config = dict(
    num_hidden_layers=8,
    hidden_size=96,
    num_attention_heads=3,
    num_key_value_heads=3,
    head_dim=32,
    intermediate_size=384,
    vocab_size=2048,
    hidden_act='gelu',
    norm='layernorm',
    norm_place='pre',
    norm_eps=1e-06,
    positions='rope',
    rope_theta=115000.0,
    rope_fraction=1.0,
    qk_norm=True,
    attn_scale=0.383,
    bias='all',
    tie_word_embeddings=False,
    parallel_block=False,
    extras=['local attention windows', 'capped logits'],
    init='orth',
    init_std_qkv=0.058,
    init_std_o=0.0145,
    init_std_up=0.058,
    init_std_down=0.00725,
    optimizer='adamw',
    learning_rate=0.00253,
    beta1=0.9,
    beta2=0.98,
    weight_decay=0.0,
    lr_head=0.00671,
    warmup_steps=581,
    schedule='wsd',
    decay_fraction=0.426,
    decay_shape='linear',
    final_lr_fraction=0.1,
    batch_tokens=[8192, 16384],
    max_seq_len=1024,
    doc_mask=True,
    train_tokens=105000000,
    max_steps=9120,
    dataset='wikipedia_en',
)
Each number is 500 + 40 x the weight over its row's rms, rounded and kept within 0 to 999. Layers, rows and columns count from 0. Numbers have three digits each. The size before them is the row's rms in percent of the matrix's.

# layer 5 attention value, 96x96, rms 0.223, rows 0-95, columns 48-95
099:509482535500567514537518542452469531485530432516428485491541530534457505462476478534579466502517470559474485486537561497464516518435490460465535
112:508539448480591512546518522442461539482572515521435535503522499490457469468447473502618497504552528535499520422511574501509506482429491434501459
089:472429536488488461465534481561522481433452545518558487613467498510513509529471459491442490461559512499473505527516549498517491570440456470556520
095:508479473492562475477572487503477505518561535571501479483460469489514469503396431484518463456527412599538575461504492494521441519564511450529492
095:501600470521496445581521507511532452383484484534442537458517517517484477423532521450583470541482485489509442442411556510463472470470476557470547
093:508546502540497416520476546456533555450511499453468456522485523474459437467497452479577474521517485529500467485515484506540536576471488496454476
107:477588490494545549533525459495511499512547579640483545454494496503481451454505482486550484457528508525507492488459511512452518472509522478486522
090:482550509487407497470431487433540474481521419501490478454450581533477493476586537511516475516462517509516474529448549520547617527524571531462457
091:522543572506513485513513516414445530405506540505452500529521474465447453471483531466585454523486503491458485426496527508481476497478456475489477
093:469422453476417501499475506520484509599478549522495547477535533510567536492473530546452536532509440454477504568491395497501602464440498487554510
095:518513560482495552493481497461497445591479519521514495440491472477494532521489533553470541523543487471479516545538504524565485494605626440518484
087:545466552529448493464462519472508497475527469429527479536527454495494545539517520515458492478495532443531522509534542485529443442566549558422456
088:513635476534590552476464459536423469464588520527492509461553504437470481445544487484500498480461508572515531514554538496503444468522502504487470
109:527573471487570574544587490546435496523532547480480518463502443527518466514468469491514411468532521528495512496500503495468372501599486481525498
094:523416549491409472527512471491552573589448441498490452478482471503494533554493536543440513524504505498480440471444481469520510525534452459510564
098:490485450503427469464463477570453497462508556497499493587471474508535490512565544561456474552489513515499506497460386497561499500556419453522522
098:475604426506540474511522508488553479485496539506488564440479512514526453500500465484611466505512528486491538562472509492482504509431537485544492
094:500448426535534508506419514575407506594600495457482498503521524495484492467493484540551593546528517535505544492547556494531532454473539463448473
104:527461548495503521449528498485504509584419481450525485507470482510495535537498532573411508507480479482476490500525440470593502513546538460537481
095:486458458526531511538519485520488500534529519505482540487485493442539478458510435513541531440499442640562528566525495484429509500396512482485452
098:547408595509439498501533493481512494464484473423487519512451477528521492497540512434487449487469492439505469547460535515458571466445505560436499
100:500493511489522497441513488492527440611490449449539468507480524539541576543443484542455499497525478442460504588581526487576495538475578506518466
096:507576568526535583525496471482551480447516545487458528477569487497473480484512479405580508478469553518510485504517577490411465493486430488425528
097:519520401497419460512420487544489491472593491439479512481521484427467506471528493515550467553519489490516496499472355511549565500525537506477484
092:517443475510458528542503441470507539632481553447487582543491496541538515530493508515478481559534489383464469568476390501493536521449531424514468
105:521466465493420458492506503532543535560514491409522493536503472536526511540450491516465432505497502430487458538435473487478480513538532508546523
095:495573522500414535515554476585538482395560497592470515476553464486493435486506521518504424491507504412522439439467489475510470478542470557473515
092:516519474554463538586446444528496499534550436523509555439537522524450507452581500455520497512479454551531487527471526491399549463407501495438508
104:494444537512432494473507493483542471533475447459529443555481511497524507526492518499440559552535478459491447536514490484603527538549560504506492
107:513453509527428591501515513526540503489470464522520518552524492493541516533565573542423511476482485432534520485583439502465447481544445513489431
095:473442514480431483548577520462580508508468468499493540485486528489523488513530552516463536534536511402512466508512377500537578520557502511536478
098:534562462503388459492434492515504413515505404427512458521555489524544567511549513514514470509497488466498489585543532506563496511528568548479517
109:511560456494559490469468432457495475434571498443523490458549494542492467506491465490516524448543478539476519477553511507504450515463530484453554
107:433542472504481477511485454529527478427497479556447546553456472542488471506509546486527565566460522529433460531600528505501499450480453528496555
101:529548451519497537507421465520580544470564482493473451555534438482502457564494464473492524506520515480488531474550580516529433452501511453502545
092:463548504476513522525568515434540544451490464553378532516501536525487511525487522441539456470494456539535416473543505520479477480532502469501529
100:498516467493513471541509551566442414524511473416470497557538474538483503536465489502485505498496444541512445490413514558539498490461448545496438
111:464496524519530547478470440494532447475502411516468503484495529516519520412483557440488546494531542464523605456503457491462510562432517592512424
112:524421456457548416530522517599493467531452507447518473552521412471495483532464498483481483460541431514479481517491518549499452506543476487498410
116:488519519480476518528531427507535551522528459543464480606455459515496471484490500493504478493542485533532481485572542519484516474491453516457579
099:501490494469538555500444497518477574469467501514561466504425475518469421495490530491413420563480468492512430524598498529541448489519527442477520
101:555488474501477416537473509435552513554660543509523504555407476505400470514481568529440439539561436499548534528529531501469462552531561483528436
103:448480567516480428513501573530456481548582565471539439481566486503472455483505509512569530564447502473492503500534573497514452495425530537501421
116:519502481529524483492467549540465512546474506496494490439556496519491559537472488452469470538508373454448506510503513509450496510484439419561530
111:480459512481439580525519483551448473463510519456500484532517414496458490518488486550521601443505501546494482442478559532500492524539514547474494
092:557453487461551476478452523539461403499460394488501483522465423498459593463547449531494455459535489508524544467472475503576529566548507474530465
092:519472573475420533484523503458530533444493443492508499563483457455567485581505477486529521440510458549530457553542485527449517407549509550500457
113:529499511514489465444504548454528454529546428561488494617543516451527489439516522483577475548467564487482488493547534486534418448476515458522368
105:460504547526494581524549532524463522415463492453463540442506495532548476479477576456523403482383477445492541519517490523531518555443513496465514
102:515513494457494440450458526493448444533473524464580530492529496494480523516512504474543494534536548529528483534465522483437566482483486556526460
097:511461487435515523433447471554479553546542527516522471516522462516484478435520468511454489513565546462474516480483517473477584479504560504481477
104:459466481458476611468554499430530546527507496516480494500526524473555609439512544416538460492485567459549458531498442492441569441546594524481498
109:488465462553443557533476530499461485519564574508515505416501523514486431506456500489447564574485474481423496525479509493530492531565508588479496
103:497459518471549520496430482515524523529395518560523531449554517473514466528525467502473564589511506520489489494525452479556516508548451549535545
103:475561485514567442525559467435527463517450535500412512458519545531514545496464519494514441426508548538460475452487484493483516539473467487504548
113:533552487541504512507467530535479532485443510484457469528485476510446534500458563460445382630555457459462516597477542502584484485511520462509561
120:532524469470518472463508522528530530506524546549484503539491529424498439539521498457542524495505490582498408560385511537474516452492506430461574
101:534443531473516510473420529586432496408426530501524483531601521472484491545517473542561549480489530484429433487506474552548482494456512408490496
115:506507575499491522435417466474467576506497599464452484514581485526518497494497534486534451522539495521497565498493533511473551515484470527531433
102:497484528435516569461482562552499535502486479620460488482543489495504475442559461516481508524511561504507528513535475503425566508436557499545448
105:568429500489504495468468508534522543502444496544512463566496482459483445483491510500489571465576495534462505543500441506520543499540466528545480
098:571485489506524489516405548504531506528562508535491457538479542506466566420536507461492575506566463540463489548418524556507492496517491516460479
124:502455582485544465513477448520508378565454431467492492494470472456457514511471557516460572532535494509493521527494485519473484506512436477497484
089:509521494539515426478537484511519585489557499534460498555511511499476487472518526435542551433471469527487520478505558479448503526489577467492537
093:487499517512447480428478513535467521505482483472504447489395527483536495463513502474552413548425501575478440470487528486528463527513499561498574
100:502433483527530431526497535567480448466494562539507477467490476524533430418488500507551482597531486523472491505469558502570488513525509552463457
089:463537541520515507533434527465524530568518430452544473466451518501466531482585494487472522533473463528506461594470539493405530468482514446479551
122:486469470451464441493480491500542466547470454516519451545395475561507478551546477509402528475483510518554457477515445513480540454477525529564499
099:517472489440457499498566546515500556489496420510540491555449434534487500513516495468401502418521530508571468471509465510506498494457494549552481
085:457502511465524478526510499494525548519582451519571478474438570548446572459483519436440539541531491462514506513509537523414525546361450529494564
090:523497554484530513466412518416531552497508505478568447472522486494481527488471516588470566431550574478548520501477516491526535536571510513496436
125:526509523541539521490528500486500523419558516467488548459581548468462472504476470525577465439522575504442522472531567499519481525483473461447550
103:539507530487579482565509550527426506506529410406487491419506523547420434446449526444439457504513500522496502407525502520516492521533466561488523
082:514461500510497411498471525510416457501530498496529497432486517473472520475457475559560504494462479490502439470386504479540512511495521558455464
081:530443523502537493505525520528531559533505512478415501516463436519563454467463454498579461500474497508464480504540527487455505515449544433520501
099:501577448534529527513443447481485479436584506504523469451513478503424447480524532498475524465551439551494517531475580496564478559444456508467532
086:488473467515525496503641467493493497462496478514448522566491509555528457479503488410513452434489506504483520527492489492448458517385449503566548
100:455539491496505515513442483568495529565512546469489519490492471478469535503552487485503582512476524526560495541484443492491516473553478434458455
094:496555463500565497474484458561405520504511513494465502498476469504468497502514500525532485476481502505497519431486465478600503463549480527500410
089:521474417533553443537406516520426494497535561517520526512556505470508483534418466591519529466539528495524547436444491494554505504480423481462499
089:485464556511509559546495467467486453585476462448556489465434534512460478563494538466459490504505424452508517524543429516452478530503552520548517
090:542456515502583580508480480448436494486497530524437523586551491446477458540493532473514557425485423499483522486561447507449477532462451441541467
091:490432500506504473543478472513524557579490561501450477527447508492529485493482464448500503539499482545453487498569462486471508490483535467516566
102:500451516496563546520550503466480552525509595494508542530505493503507469510453466438498573443558481538498504480472456511444585479409448525455457
101:472570530500504519515544508503498436445452451436523529517531531510437523534591560400439491539478517491506487432541543506470528483539545523525506
094:508520572473429512474452495465533577550478545522490486539469466483522522500550557492519458478454590405482484514402469491394495482553540482509582
095:525471526454477485490531477490459574609494502521521486423435515452486507500480541556533556452533464456533529513518431488435561535491514494510453
109:477513452493486505495570471475523434410457577511475536517513498514552421521506487472528540443464514560497520502515585487465517523382525481556532
094:472500463473469512552555464546530538525492497490493486529480477511502544537551536406437479474481537488508489480565414500431472489488524499538575
106:515516480505517476563525486496489515479529468465467537533488502464492433510456494500533482415515461526462524496473488503507458502501428516481567
102:522450505489458464496509478502543522610474410523541498515448501526520499510525468441450458494484489526564455581521417497494494481532568551532480
090:491519539518522485492547477466501505561500510488467506548499560538492437473537502442545513558463524594476526453495488507479498496438486500472552
099:472512545471411508447565496551498507554454453484519504499455490537538516497546552465446426518435550459487470550450424499419504448497491475508542
099:505574577496538509545523465475488529484546498502453489594496474478437431440510513418545531452512453585493539442523538519518463564444558530478525
101:475527559513455504441504492532519442517554557490511483493406470480541499470563524467473469486479524536545429503515501489540512462510656483503524
092:477544550501453450489539460486483521504429392497442463529464547564450524495563545460479471514474463467502514480541396514511497473537502588501508